config.yaml
d_model: 128
n_head: 2
n_kv_head: 2
tie_embeddings: true
lr: 0.01
decay_shape: "linear"
batch_tokens: 16384
steps: 15516
dataset: "wikipedia_en"
Each number is 500 + 40 x the weight over its row's rms, rounded and kept within 0 to 999. Layers, rows and columns count from 0. Numbers have three digits each. The size before them is the row's rms in percent of the matrix's.

# down: layer 10 MLP down (transposed), 512x128, rms 0.0435, rows 23-122, columns 64-127
# up: layer 10 MLP up, 512x128, rms 0.18, rows 24-123, columns 64-127
down23 093:473528506518471483572589471541449476474457447403530499522448529529434455591456599476452530496531499480509515499463526511504526488481447441535513462483432425580472483471453547478518489509512531
up24 101:523621491446544503480492433492482445515460410492580494524441534543541535457489485481527529499516550502522553440488542360460553530522496537463512500491521518469537513458549424426423464576493503
down24 099:528472456524451505455476484448504440442448529499504561490499541473502533419453559452546507520487526430592452481494502541448499503547458488472418527533528447464445565472500576534576530445478487
up25 099:541474510497483488463535396513435501454574465500525442472516469527493428572488522583573534538551523525474493561528510454517462450491489469461577456541584479488522520463448491525495615493459456
down25 102:450492558537472550477504519504487520512443477461527456511479596433431438507454548442504503529528530472516480464541540403436578469460549479552508423520491493497548475448582585479465507501501515
up26 104:511491478440555548517488489480480485453458482468445509496548467479455496502497433491482459514492482503559527462554519466489463572552577532483581450462529471580530568515543488509503550435472446
down26 108:413526472525486473547539472474473437438498522507530569520532522481503466548530446471438468503483492540491527485438557525456488544483516480538480495534469454569533497563496467479489516489528454
up27 101:519456518504433468483541512461571533497491471557496463508502466419471518529489539529548485584413533462473438506489458511487483469474564465477552546450514532536493480521437525472441528501452485
down27 099:531534441632567517512510461486548523450491430492447488558526501520526484491485461475507450516509496482525461506539535461532505423479539518456495543595478473530489546432550531543455500453485586
up28 098:536480483491407448475461501558506493507480478517446496539538528456465544515518458530503466493482536499491555521531508483553478478464518420464488510524503467478472501420541544480514517513514472
down28 102:527419474531522518563425486454524461479462517558536496520525543519483484415482487518440540514527513442536469494574458510488414556460507480466496505517457464489478552524626499509480428450478453
up29 096:514508502523565485496510552452525449539459503472516563482517589498524567518453469482472568445517572485470458503529553466529484534548497448505505495490567481464478468415474503501499523596533516
down29 108:464440461528501547542461454531476485526481452474599491500418467531489559510479546525504575481484480521530465473474480500369468503476404454556495533540474523456542484533481468534503462449457500
up30 104:499476516436515504441542513486470548499516409536541505499517542450512509622505549474507498435483475496427545474454502437543457460424469513487484529520496402509480486469461484470434546502453535
down30 107:513517505447466522518413460474551442512490472413493542551471517526444526523489477483535474483530573496602506510492570480474507495485450498447493483552438530499481489494440420546523407466532509
up31 100:443485544522564461533448511563496538504480524501532487519577489490506471553486485534456455474508561487480457409486482463488506534570498495468496508477433489492475526490426521489527437507529509
down31 104:499538492509566518508506523519456490597494446498498519435433545535501597490439495376471467428511487507547521500473530496484534489482463554487570471458504561526548429507560527502497512534495602
up32 099:454461538551519387471535522500505526510480520471479511456539484498512463544456532541487487477562501492531481486442554433538533460457486464551489453518557567543538474456534536455534520429508442
down32 094:520490445369503618504499457520510455484523498484439471539503497536575433544485420438527508479453508543555510489519581495515549512537596491483504561502452484513473539549479483476514500492531507
up33 105:520499557502539401523546464507504500477531481478503479515498445484487480562471484549430548487462561546448496526441530584525530478534542547505478556446419453514508478450509483438476494525462504
down33 103:541601472492596428540357528515501561455550472501429490530491525458513542477507486554481469518547473494513470415451458407549467472586532524478478538502495488492508539485563493507450482538512474
up34 092:503463465513509532412470494489485491430516478573494541576452462427498473461522472474547428406440507546506440532496514507532519479528539483522473497419498607510444541447532508444465475480513525
down34 084:535525557431439469548538566539438460496486541470541479493490510474436540499453528456483526586503494439449478396534495522533503506499500406538499483539428480506555474502458451612531498490502569
up35 090:401601461510511504452435535481466520512540467540483556452457485456488547448523477526466483514532487517525545472479483590431495509495541558456492477451508530507439472488513574479415527513437566
down35 095:543535474487583521543492476484397469559527502534493454488472468589521464456517519458459549476501463503583537444529513532499431524526441487513558553511459514537477545483479492494508486462422425
up36 102:444556467487549448521540501507435582577484464486488536506547461517490475501558450470588528498580508531485457531492527486470519489483494524476505435555476452482516499472473517583461456497551541
down36 105:454531453479433468534496524562399425480454483489495476437453565470501543503478528497485520514440536586506459555504431469522554480424555453467556561468556557505494533537518546503524567513484494
up37 117:524460491440465522499501561582512533528524453487462520529458441479470572449445494500513473466503513450588568507461494478497508445479518507525543561545557511522470495442520446531525524466411556
down37 123:577527522525466527459502466562527505464489494441427556588477537529496527465531468503554524519471528502581507501550493427463554470467496482442481531491498457494483473432436515527429549563438474
up38 099:421500549501515454601391480519432527522487506472524556441517531474478530522524456518470498460492477498441469475531493382520549541484505514553521482520426538569503524455521548544544500538524518
down38 087:516549436452514526479606529530560499507502464499527459519507535617500518518405506528469520522528535433552544540464459520459494483465482536523521532463561565514455461516476484475511501510502511
up39 097:522507541569453500496511509531568498497524448466540488476469478476420459464593597558518489484556477547524502507537452533431563516573459428544469509500473568563564482492534478478475462487537473
down39 088:428565505548509486558545557417440539511519586539456400500486524473493502481463478496513452456545560415493510463447470535537460435555456498512460492523440499462488445469486535476512467591445492
up40 100:484527465495520467481518490442525511503568483462571498374563501482457477471496567480493534471396513443454457429499567553485462538510493511513536450456532527528543546525493543558520552534512492
down40 105:514447476493551465449462504491466503522516596473463530574483497469425487494517518509473485455535514543424505485496464580607528468550535524525451462542519461438413513543536572448513481517510478
up41 106:514500476544466512549482523527571438565499422487497502517510424443439509538492502457503517537431485484540486450443523572457536444453471456348520471510498509497513500560488515511509499553525455
down41 110:491522461568523480529525475538462508545515535486466436542438433488459527549565486451537488450465518453514450409462532553503459497465573462508476453462523536537526466523528450479513510516500502
up42 099:527478552466475535508520502506549484523521449526450472411484621492491563467531439501575536470570544501491478448501508550482429485533427452497511440536512566512434514511477462551551480504428535
down42 105:486476568491549550464540488489460515456526510558494486515467556506424477513476511454504521510512454468493444569446496508528533516533497497425546528496480498512382467600518431529508451495416489
up43 117:530485477595587468595460500508515483497515509576572468510508488488439469527516470468464470421527477512498524464421559439500546573569483540543447541499550473576491496434471565497480445499532430
down43 122:528408554562590522504518455529508513536471482531634493476420500524463436460535479548531519483542442466507517494490515487467463446480487514553463532511523535492494561476506510543535512481480508
up44 083:557416488516522459437488490508478422589540463496485466499530456508533442469481481492565536512525568469520475435500428450479587430475466526485482520479505512508545459493482541478445533525506474
down44 084:495490521486539509599469470471459460548479477543539550539517529424477547481472528532510424488457457442452571458523518437512577500529520530528504483505496470505521492529561587496481506497505522
up45 102:452544524490481520511467533465446486470553471477473507523378543489506477464497530461495463520572531462578515588521584533480520477519497504425472466543502493434462483530459536531483570447459437
down45 102:521456528524521554472493502537524466485463541444487472539496466566490429512485519427514495546448492440503457538468485507458512499494513583454509518520633444535523479507450440506546510471413570
up46 102:414497529502538502586487541509435555448491468498502487461517617485484479492476529528544532468546455443484510488499489534522413522571495535516535525525532495451492454506515466492434526490512497
down46 105:473438544532464583530516486530521568507427447514474495490473499495551505492509484517493509546564497559435515502466482457526525465477510566447451481484484611454516511425446505572488534507449590
up47 110:506429508509452459509570572481451539491504462613492481518520510589437520482495450579505452488458512576483530428510466522488562464462425502483478514430523460496482544484483493471476532540442453
down47 110:511492497458463535477577473547568533507476481563511452487496537473543474412531443569461516605464530506475478506556462505437496506491474478494547560534513485539508486475529455501546525518451503
up48 099:452506553505523510448470522476520490520517494520493453514453533532514577480477507479559501474495462421488472506537455489484540493473436604521516478575518477575531483500506525546495542473492477
down48 110:582416510526510419543510433518468523498514483452529487590570565473537504468482452508514476505537506534516582542508562492533447529516523434525422578454463456507498536527522455446555478496507539
up49 089:443527506486454434465546537443570519516459492474554470488452496515500575471550561471485576502560503471451522484524507522547525438510474440445487526522462503562494511417526491453558519468571597
down49 095:487491466544486537531440523461494508521455587544615538495434442485443486531529454500473440466424539495518501482527503505513463464506451564501526515511585513499492541591528435490523543428475393
up50 105:540426477415464519531434539511545476483419503457512461478528435533560518443446438473551552538419574493479492491532433533456463528489526499507462484471521446527531514489594479527494559474524528
down50 108:478458547522531499472467526491537498524476489545472365544534470461521499496474444551526526496521468414495540492537494524499505548474478540545506608492523509531492513543513463448525435502525508
up51 101:500479502525497464444514550519509543460432489523521526422538489487497538549448469493503496509519534479524566435481520467558497423470576454549466510399415486459535469474537499525492466466495571
down51 089:505481548458569469576514519466507521496438482517437460546475514550543485528528576508480503518466491507542456535514483449603513491515446427496556491512510534516493393465525494491456498534471544
up52 094:602466499466466575496491484505511444538588482508516582483533541479461436471455463519504510519431523431507588497518467419494460521556516483423489486405464450537512568530485498447499471536466512
down52 080:470660522556453484517443540507535467501474530471531490531476470465515531462533475507460435456514496514429475529469520548530527525480505548540504565476562534539587497517473436513494547484523504
up53 102:518510603486508432490558523543494477524538447525416503553547516476462467573614525548527551467533548480456492436488562455466553525511509485470469499521505514433436521487495466470498470562480541
down53 117:447503490494527500497451525463439457523558478459464525533531446528458492551458505475411491505578470410536464525460530492484475512527520533537530459433461492550449473549534432481500513551462537
up54 092:534527457523492522480524602442561488544500502461490535489503478486490450490527479468480533461552504454538527498449363558485439526584472551459470489517449536467473520455506490471568534499505535
down54 094:549420552520495504491462507429555478591484508512518543517506546455564468570560533523421462564515547548479527472518487515518471523500501471567431549494506463525490482453462505506439445506435528
up55 102:456517443488545541481454494437490501534537461604379514504522516476507499470462440561461419454463521531477523531447445451551477432463544491544502492443515482514504522493509547459508520540567534
down55 105:469509571522499555450483488432450531479498542502485438446594530533507509436513489452539516468495446492492546535511444488442449622473513512539483452516513432523547506438497522485549439479591474
up56 107:526565506505503402514524517554450440448496481554423545524469466477460454471541520504454529456434521494517521493539556578477611513508478542485491496490459592512538507487445486494510540477515497
down56 093:438512487506469533525474560488486472478481546507564478475496496514500446583506526558516499535508523457463547497535538476498481461529528449512464428448483527542473493514545509510589542586509506
up57 099:558404506445510519480496455564485539503479500557502477533574483503513525514492504513534614524453511444508530473531511492553474436439450508531547491539500499481485493494517595544497517374446503
down57 100:584487508482503466459444442498453547527498491433450511606484514501475522482515568492456384471437512525518481536569537494555469496553452417517519585539501439457499498463520489501551520513508451
up58 098:542473500484437480524437532478465499541455433528482559565517461488418551467477508451481531527552493416502455490456464544531475504592509570476502491529536593508471458524479503500563512506553525
down58 099:511471560575461499487464535469476543591499465502461511455551477460450542518499498473521525501453503515460429434409472415515472469468479490522526433536465457537492564514476489466541547541497545
up59 103:589447491475495502462451456476514497539559469530533456523463536505477509516515408495455524492459469516562437483495523541472514546513472446494478470527509563479594567493510487559437516489495533
down59 109:494591522501492524469526572465626509436535519522439488546498481554388521508555487448557579568472471485473460460427493555511470500510480518450493441438485514498446540475548496507478482477485498
up60 096:395516482517436550484502525480518543564413512556486565493466481540471548484512475575515481532459412485520486469505473503540451537464515507467477394515448566577528473533471567475515517471580488
down60 095:479479534476503403479494440528509452467505523512459451416457502476532557520561478420481507540458502536513522526477512513494571520549520485489503549565550530450551490513423478562496498514543498
up61 107:458436513479498477494513602569541523520554564476473521511417486447560582481508473524533503521483452555487459484481495560520485488500424545558531496483499491445463476463489561549433558476450542
down61 097:496544482514518517519452448497544497516385480512503446522479550553442407562521465471398440500514544524521529509531520555503511529548517438501506482504528434524519502559530487488576520537542440
up62 098:451453471506477468515499566556395568489487464530463469477564474471525531503529421498495516472466395568532521497457533553544513437422536571545541458481526553471513483506475543472489462525535508
down62 092:462461502524514518585531493512466422386526464507503540528483491554450469475490481513544432533546490524496508487478483496494534527432464538514487523531467485528550393469464478474564440423478554
up63 095:494494518541535509429526547523466578475549520552519501491485497487451390560482510561457511483550528467527520539426487429531462523519501478503492535478493478497470534498471488550581511579518545
down63 092:482418487490541496577475463430467464516453565484506563536501501470516434460528507508532506442485458561473548537521515467563547471503426445584498479459521461540461465439438504463499524494491496
up64 101:434484521502597507546545534479504483541487486461462454579474493596522542547521505401537515465505533485506491486525552437487532457547503485579488467409527500577471504506543485551509498470462488
down64 099:502474548470390544444486453506482520570480481542571467502547522470502511516492477546490451554492526471526482496481465441451449556542548538514503457493476515582431559529466496497561523487487541
up65 115:444494472456469498451510541531563606520469520531458512508502488520483507476440451506450517563505431454498472479506431519502503435576490512520570487536530532559509499471517366473499549493559516
down65 109:469564466456425512507526576506540469507464514477582427459458545389412554446456488462476558538498550493561560494464452557576495548505542478474471490502516526536486489463523462476505502507510485
up66 107:481480476500461591527488527567532363533559401490476486492537527442527530488454527532544543581526485484511513508433475483469507629487525452442445472532521422477459497455466564497482490500505481
down66 095:511499494540519455497446501525554467530414533520549554546548534475481520484534520529478543544517553498511484425406508501527471451518559497512468442478510514480541519455494527580478534520483475
up67 087:472491544553445471520516478506537490572503514498548487565475528565480535484477539545542546551430491468511461547381485499432497566565428476440505487518570510473485444489453559461520493429446521
down67 091:536441536436520533515454517500511444462562556540509509503466476494472486558474496493504512484557508494515504480436469546493507532509446514504445591565521423595446523458581535526527431486525468
up68 100:482485575537448470481511472488481447526493522505420498448506467440531506521485515544487470485540493434430414415472418500546522512488460507511491461491492514538478535451493533475447555455436531
down68 100:500429497537494521467381473488459535538526529508493498587520497493558460482481563503471479513444410473505493480537453483594496512528530490544481476495462535521423440456534506483523536473462532
up69 102:480554570452493453525462539471467557514523486513520468483470537540486507448493482500522515538512525497541509502518485518574433529545505514529511564440506493460470464457513537463538476591502501
down69 101:523529425538473525493475468504493492449549493461541523488496449460523520494541439489526591586448493573525539483461447465496481525475465504471538450479530539512511563537469459481598552482536530
up70 109:551501553484520484486498484513577520537555494518487507500519457484482464486462437530501526429546453575492506450523500563544545500518474497379505540457487506501513526495475484542469490478526451
down70 105:530506449444546538436518470476489462525466515542519544481470515510513462517517490453495563499480537510464504411412476531456512522451425567473561493513510437471465565526515550488503547501480555
up71 102:520551541554497505501467522560474480438494477547508497432464539525545443423576429511477404524511527532507510509479414519465474500554423499493450447549589535491496458496449503528452482545512502
down71 092:454566546496443485481570584531556501477449476486441505597532537520485526541583488472628457547473478470516506444499473464541491426483448440559544531502440467442546479529483551487498503477517492
up72 105:492466511530534508555500461497454553507436497471406491510460517508452491477439412477498529466513471513541530472561510494560563549482425564461517506424506475518528544478500518519562531478482469
down72 099:509527493569484526452477543517470456410429453468495530505464447539457491497498474530390527461434423563416530560554486472469511426504521537467533525574511516517550522525535560475508457472463507
up73 100:469456472515432508518497540533516475528403433511514503553527456543472527506512502457503491500483498468495477433481480536383556530495449469462499469505456555555497479483526521502567507536490489
down73 110:534448608474535538492531448459529506539472527479488517431428506537549481461487459469459480478546497527462530497408529517553542515477437521554551494538469489475510436455515455533448482474542474
up74 101:570476511432502445532562484523548428560501508476551406473411493444509450448501464526532539509430489465492460476541485526519530467454490522427553508531527501517527527486546478499402572495508521
down74 098:415546509462458455469500619429503474501528445444459408454630499448515495474440515496529524546506472504468540490515456450526484525478577514484422523508546463527457486493451576577435528486498489
up75 110:470599490475552492486459559531552527473536498559468487452495494562501452470525507533590553565504447467540501544554501410520558534470463473524415464529472420440481415475532523496454513510514497
down75 105:493525495505504427532435448527495501518402527511525592514508505554452471518537538570482508568488484484505497483478514469565485496459492453547530505490528482550502549490512524524451568478429517
up76 116:529467499547549445509517547564536477512484507408460502469507452524511492535489475534484529558502513490515463440468469538446466453538472510548482500541604490449481484526567509486499573509471515
down76 114:512580492546463457480483482462499486530472456464495431552470474438519478454529488541482542495501543552418498472477570488535480475469550482475506541537498632512541574446465481545451452556512517
up77 094:448522528545583479572501489474504514508541429436531438422487547507462513456520445512550534467558505515414551500339481490474488503551469534455518550484504539520499494511547554453485578478542593
down77 091:464512543502509520449458519518400574525506502617483477525481559519536553473456514565504466461479481486510476467540532387436451504468540491441446554473442531482537562509544504484528526495517436
up78 083:543492545491557494499472538566459523574504529509455458531464504554474501459443535456480445478524463482545508437515541543489496453472556413451544428516500475457503576506517555457500523517507516
down78 090:455519443471502535559447484512446407452529497449482570457476471507477489511525529464543499491478481524420497493532487462497589553494525575482517496462481494441468491517450486511425464506423471
up79 097:401574530502505481512484558526459480488500417500543499414510465453459548469452552562475430505498491508449560527485427495544529494595494498489449503528485478441515548496488571559531516482550561
down79 094:420490501467409469454494503478548468528498524472455486559489570527517468476498474449546490471526496440468423473489518568461527441508479458459560525550535480429477509509481516496495483561485543
up80 109:488489497477507503597505532530564562549568414470451430452529446439483434429532502462519440480463509507549538457526536487535501485508489468462521502510552495436538535453467459556504479499479497
down80 106:477518562477453425477591519460507505502473466506475551494537516499524490537490529543506598560482442474537467499509505538505543546446529466518502429511473494450457513504470539576479515397588526
up81 100:479454464516488451447464491508465486477510498580595440535490489472545447500481593484503530546515502499535527521488426546537450438545604503508472462500501482551516509504560490533550515567511545
down81 105:500510474479502558475525510475541426455494510506449412516536529461491392496546563609493470502524524539497489532484497393444468509594529556578562591541468498543509514533499409496543530453423470
up82 100:509461450522510488530459577458582529484535544468543541451569455523423496470494502526516512545477506466544511518439491382518473433499537563534490541498503521426553520504504410455501524478486444
down82 100:523520487473465464492498473500548483550499418482436498529510504458496493538495582506448446485489524527521526522541474513494414495535378515512532521468471477539503475475467548548545577549496528
up83 101:518448482479478470409397496520531559488432477562559528540495536555528552502518476558482472418418537395497535491573516561476513451488449574528553439510464481486555519511478493482543525500554531
down83 095:528509459522499526584444483511467492545545518522523503538548440497509477510493421499534451515559517449469544537432434509522580480489540524479482506511508542518430494467576479488459455532524489
up84 098:435489517463541522453521527510590549501508515486517544528524508510523503570539473536535534479496551493495461576488495507487597513469484469579457437513523533477493512502466465511510499472445550
down84 102:531543461469438508514486456554465557516591467426487526508505515403395565451517548534467487521529496502569565527512453485523492458466530544490531532444494421510511533522455433496501412448487533
up85 097:547446479480503594576397490492504559524535438460503510480496538464503449481484443471511438483492467461490592468532513464505553550471493512539502420542542474480541518545508499509486507549481449
down85 086:427584461467491476433493503521491444418534430492480494514509529452503546462564527550539498513459533522573530514515481497565388478486534464472506564565529534454518439499546506513494459492477582
up86 109:408514503515458509470509529526538588507515533506517399558487539492523465470546559549483503516542599497433508500499534473547555516518438513461579538539509486547503465497521486486438450516537514
down86 103:493542482482511478445516524553536544516568481510555456445504483495522471496473427445526513460506453560465489445449513541512575515546458526453557418526525507547482513423492585550524531489526510
up87 100:545495478492566445507472492451454564485541480456484524482549509586518482535414445505545475461448527517467535514499424576557543537555491482486520415596489549485437513497465573530513498425544511
down87 094:526511506520494476493545586509531449505510528570415510484597484508519484524598488456480449535460470516509500457440452459475464487435520517492469481460421490533515519403540469436501559491476480
up88 094:525493459500466473472490523562506532506498558520545464509504538514391503571491559497542549533506554575477455463507472478518506459493543512457465547495528457531516543518475445543515441487577433
down88 091:493531513439522527562475511427484437504494486461452563456488475532489463526509507417437546473512568499508432588449528490532525465534430546524517506489497533465515430537453400476449558515497539
up89 110:479493541515560426519501529565513515521532487478477531561483443528464485500568493529507498584451555516404429394449506462461454487474515539487455542509471508528468481553530509403565487526459533
down89 117:527483459526513567449557451475500475564524545501529479422502490450532547457540502501474561435470549435448520491458449551508509454552562520517479453574512472536559475501562492514519569456581488
up90 092:611534540542511487531518525461493479532506547540517517543572513436501504496548396469506599511426473470470460473428477457457497488541580509534442504520529489523467487528504562526507562483539393
down90 092:466450451429479550464483452531535498512514435513493524500520411432601464484487591544478513493520463451463491490493610538510515527462522516462442452465464558530468461557537551455459528506540568
up91 097:434498527544509452485535507453523444533513537506527529558492539477467493459467579493542515427472501539530561538501538523543492479470480501500540469402493500476525540388490451496481464544526441
down91 092:514577522483537474493432535480487575502417481539447461502495481579512533474567452507430511487547487460454392517608480499484456564442514502535476500524529485562532532493575513492503503444458490
up92 106:527595464566514461543548470466472536465535476514525520462475434477493456492516523510537462509463483544534434506528544456515515381533489487526547410522524539546528594469478551494442558524525483
down92 111:549432509460475583460480506484485569580469517478482516475465500466538501521504454521443506486528524463408513600511483554555493522541563486519429508490554451557474532604508552490503421470452423
up93 091:471499555534502537440522519476464546506505444539519507495484529477499496553571522491518520524480486515531491472544478542419467470496358529507519460565441568521466509468467506531457411480474397
down93 087:519546516514498523479505517434504511559505528433525530445437490433441438489537522496434417466499458447563529521525542463519429486490484496512454465512491518481535517555472439556446549461445530
up94 096:416548461412463537543469503480513449546496438503506474491473568485470541502496457496583490522454456487456502484520464448506491496487479535507438528483485607559494535471477492473511498528523473
down94 108:485455514495475515559516484557472417614497435526542506448542515448512471546462471515492461475590570467488509535545542433488500522498486491525455497585472529535503470506506465509481452540512487
up95 106:453506516442605490536479458518472495494491516529507463509465421467441521441523475422536454439567541549603517523485498520455511467546542495434495509489525461473541559489565531570503416444499454
down95 106:535433452519504507466536577488554417511561448501538495472460527461487481466522498512505542492506402476530484481549454513499411520507464473439493505524485512536481557541543530527535525478513499
up96 092:458491460546494527446530584533447487529538507477549468464549460620548494478596438502518553475443506560559485458501464486521483427486545474514479504478500518499494557522521493478588573506478461
down96 095:502510543466484420553531502473446495459427599483488470514469490467481484498513465479475466504452485477439476555538551526550523560528510416516507511513488459478414442522513519491526486509478483
up97 093:457491452463470455501413502505535495502570456567570502460520462557557532524487489499479462505503448451545562477491543512554504432447545516490430517452488513488554502480500488577496491503539509
down97 095:480480541381465478509486419513538501454453537530512533412553461568538483505470445482539481513489536471466481524489440534508486506513438452517433529470519470604551444517491516520537505514497481
up98 087:564501463505493522511474492485487474583577510554521488494529510533496516510477496566480493513491444535523518565491545419582511468536458515472520465498489477541469536452515499509460460495533490
down98 087:411549522455473441461465525545506528488474519449489545523482560464547444434528489410513561472517539517484463504495424522530531465506513438551476520495544453484527524498448512423522547449515519
up99 106:552470537482512492489545494516593503485484516465512453493569523502471441491448432482570492487461520542514556453488527518498410544414487492508564484577510503451517575518482547537469535474509478
down99 104:516496527546544485480464531465464567571601537459482515485479548575545443503456465513491483542502488435535539543430498475556460523523514515503486479496469460515505485523574446466478558473518534
up100 094:478460439430475529453511468577505576520543533488506506449481555446445524525500575476497591483536446451511510449525475585452426412528494538484547499440577587508517459549468484539514532566494521
down100 085:476551540531479484525523547415419501457538452516541588508606557475479451511497436498590500523477494521485476495482545518492459463478570497533417509498514479466566502490510483523495530478505472
up101 107:512509447458516504559538517462582488451464481478522497516511476480556465485481423520555494549534540546503503469494540500511465525478479556560477507462497546500526584469572480471543523463472514
down101 109:552582478437512506481557501509506473548476448539538524603543484524502445536475451452553544548518502440449533505443463477455477467557598499471527490491541469516532462484515504484415527538485596
up102 104:543498541515484543496509513513460524480457499495461458467449482518483475521557450447508548512497435488473485504506571470553564474517513462463565366498524527480457549478522563571454523504475550
down102 113:474534462576462479494436467553504466476523480517515514499480554416489567418495528558490493474532515495464510489449466493508502472496449474490434447506579519498515485447503509525535446465523538
up103 103:431513579547524486464554523511505537487500502479510542539491557533481545464456499561557566548457509483501499505525513481391542484440538472507543529474496536495553524484468458528459473435431508
down103 100:475473500453474537446509459531496475530544419545553494558544474530581414586476458440443513516457548441521566489479454518500491479480476553508533529507476497613529410512519528539469541461462479
up104 094:517478476587535501519522497530504582468470515506546498425464537536486475441501455479429430498491509540443439585489479453447560440511555572511492426484579493552510517528511500522502498488505517
down104 097:478531505467515546500502464463500503397544484486442464543514436503514480453538537548492522549502492456527502497487516443537525531445505483387498551558451504519454459562459508509424547507593508
up105 106:548599455599443444475511507506573458579483545523619471466497559488538572471550566505513485506526480509491439430512486487472416489470510538528500549493478542506529513480504551398527541501478499
down105 101:502461521509460486499470533518503522423464565501506504458498502531479441500504522464493524464445525457510525517545508541477542434468448516492507492478507469446484565480494477502521468482501494
up106 093:454601511498435496504518494491590546481528506540499497521496570540507492455541512538599514559540539497476463446459501462558502542490459488519463515451523473502529482445485514579493527460550541
down106 102:487615496482561531458564472485483480518493529469552499574540499532496459455464512546439430422516488435535430515503569480433476513512492501482492495422497476574547420574549502509504476452476503
up107 108:477569517465501460531476484571493437543511497425530432507484423481498429445433494492522499502481483550597491509481509416505535473554510605535448419483580503506541500543469491511564505530508481
down107 098:522501445480543502495490516406510466578432496515512488478567511516542521527570519494468498494549577425523472552421515519560544545459476546531511536521525542477524507436503555444515534483510457
up108 094:522603525435556549541524535447538552495459476482561452499500522527534459489462479468414507464529467499458533464516548502476465502513514471515511507536460501455515531487517511533472506527555432
down108 103:520399531542555573536470542520561458479565502485486523525527463524446470514515536551452461545551477458596489576489499482516501460535486446524443459477455536503471543516536544502492479509499483
up109 104:507585462494503511459537525539535497487535530522484441497445531524464453462471466492560453473573516452516432480450597494518537429493574526544483450513470484499480499533471509527487479526547520
down109 106:510572501505515489502507495518468427554526498426432487539381462451583563500484497467493519528465557488539523547509524422455495469559520464462517509453509512474585491428506487472482452534476517
up110 091:496484461456467495500495492497547471447395495460556454493530412525526511560571508523489446444544495508466542521579583522534484443451446537571504514447426502533502482513487535487549586522568482
down110 092:547539496529482496520500435435439519490489502456507556578558459586492509490460474479504488536558449449461474507482554534498450474483507537542507467452503492498487476501528432520464498505520526
up111 096:482523473466523392489457531518591583516513532525570459525454526591490473488486547469483478549479535506561454515528562518486419478508565511492529509548551433491481512480553470418573484473477446
down111 087:474564469436501454535548553520472513552433525575512478562521479449472480519486465442542459485487546502462596514472479479481536515495454443555561473556518536497468437485479579518496479605469479
up112 087:518499481450542540500460515436576487520511514484427566513544464516491520484525499490554527479462499458522533446518493422512449481474410484502472473507452478477488531484462575522588527553512530
down112 080:492442421519517437521457452513527527550465514472512475460524500556519479431441438509505521474483473520531476561547525524465478484569529524491478485479541519464431494523572474477437481543530480
up113 099:456480492431490530493477461451595530506509467543535461562496514510483464466458509561503493590562452462522523504510468499504565482488530472518592559468540525494564524495485462533452563433539496
down113 098:526443536507448460463554494526481540442434592494499497499542492434504452464443522510427476511488543484505476494514384467475515497509443501554491536489540447541508450484485487506495523469433523
up114 113:611455507452470540510462482526522468442483455560450497448487508510489573507517457507510548568428507461479516528445493512493453537526414573489511547411534468525533496479485506498520472548522473
down114 122:540488511500521564556571553487462478421511483570516511510552456497524545561406492506439516498496514516547452506462488482473535455504451519480520450498456534553527476481435482512533586491516472
up115 087:531502504512474530390487501546474478547478463479560528532499505459489488508512478476448537402505528552552581437549484518453515512539540504491499525515540488459510519511462492456532446499503536
down115 093:458439485468607480556497515497493571468459522575481500535422473541515544396477478531582497546523441511514560507469503476530494509470443448528515483554510525488466496508491517527510541456497482
up116 104:501416494466531560484469586439589516515520494498530558535537531507504549494506468431532496469459530553508485482566569501518562462495491512472438480413469499476458493537492546543524429517490445
down116 094:498419544456468457464481493449428493525456429482486552492533438530527528511476538538540516476500537500445501486572555498471510517449500503516509474477494455468417369549547596476489482549513533
up117 106:467449510556502557531416501525562521574415461481549457501532488482469479459479501509467521457503532473469508515436399523528539533577506470581482547490483474480519556482441509527506475488533503
down117 102:455573515512461519503495516442489552439511451555576506440469431465459446548568538472488463550451497494425515479539493552476435466488563504513498461585441538595542472483511562457474580579484551
up118 087:443524487495571541551503539496546486529503468508417533510492469446536505520443516536454484545517529434487558453487470452425543489458535548452466547446475541506450487531494528502507463522502493
down118 080:517404508534558484571461524466476421559529577477502569517474528527505454420511505575441618534442489491577479472494520439414531484521430518530499488460480521514496503596515544594500456549547439
up119 095:529504547482487513575484520499470547461474503492465480461447472517485492451432490528481509451428482574525560625524495414472417455464477546492500567503391530561503551506512461528471521521514487
down119 104:492499465551557530437528439527522454504497459531542520508562533479536483559510506460519511510543522467471496406495514515543538498514548440499497431482615558465511498453535524505467474444481531
up120 103:572518562459522500541607527527522567503458501572521526561543502410489460565506585521486472568490545513472472480518444462523493441488470483500535464430465490483524455481450440542418520449494492
down120 107:558512525538526506490557549483472522503467486527498541481521549421502489515456494510519494505470427503506501522445455544463497540576464501536483503568551448562569496482495477544484441461484544
up121 101:416514474485472496493540488501523515541451438533529417475510479536482494424481477504513526423525456489527637497486515525500482500440507482515502466507464514477513575514424494528500479455457500
down121 095:436484534533489553504472589393502541484520466534481564481528510422457497422488474523469499507515516482504443527479519504503574423480523467469499447560453477457587490525513459514585580482531470
up122 102:449530534472411543524487532512569471554533427442538421450455536498527445493484506449500526519448515489528578541484541521515487506519528515508521502535512569514529483441591475513533512522508467
down122 094:530506506455520465465521435503472550502525443546505476512555525456491509517468529494519486522455452485456478551501529532538489465567500404511519539521477494422458534530436523530533449511506482
up123 103:548513505457467471557476536552450523542544517423533461459469488594506520546453570473494540487539528546500518503409555477527413433521526456548492505454535483514440473442493508525495510550477502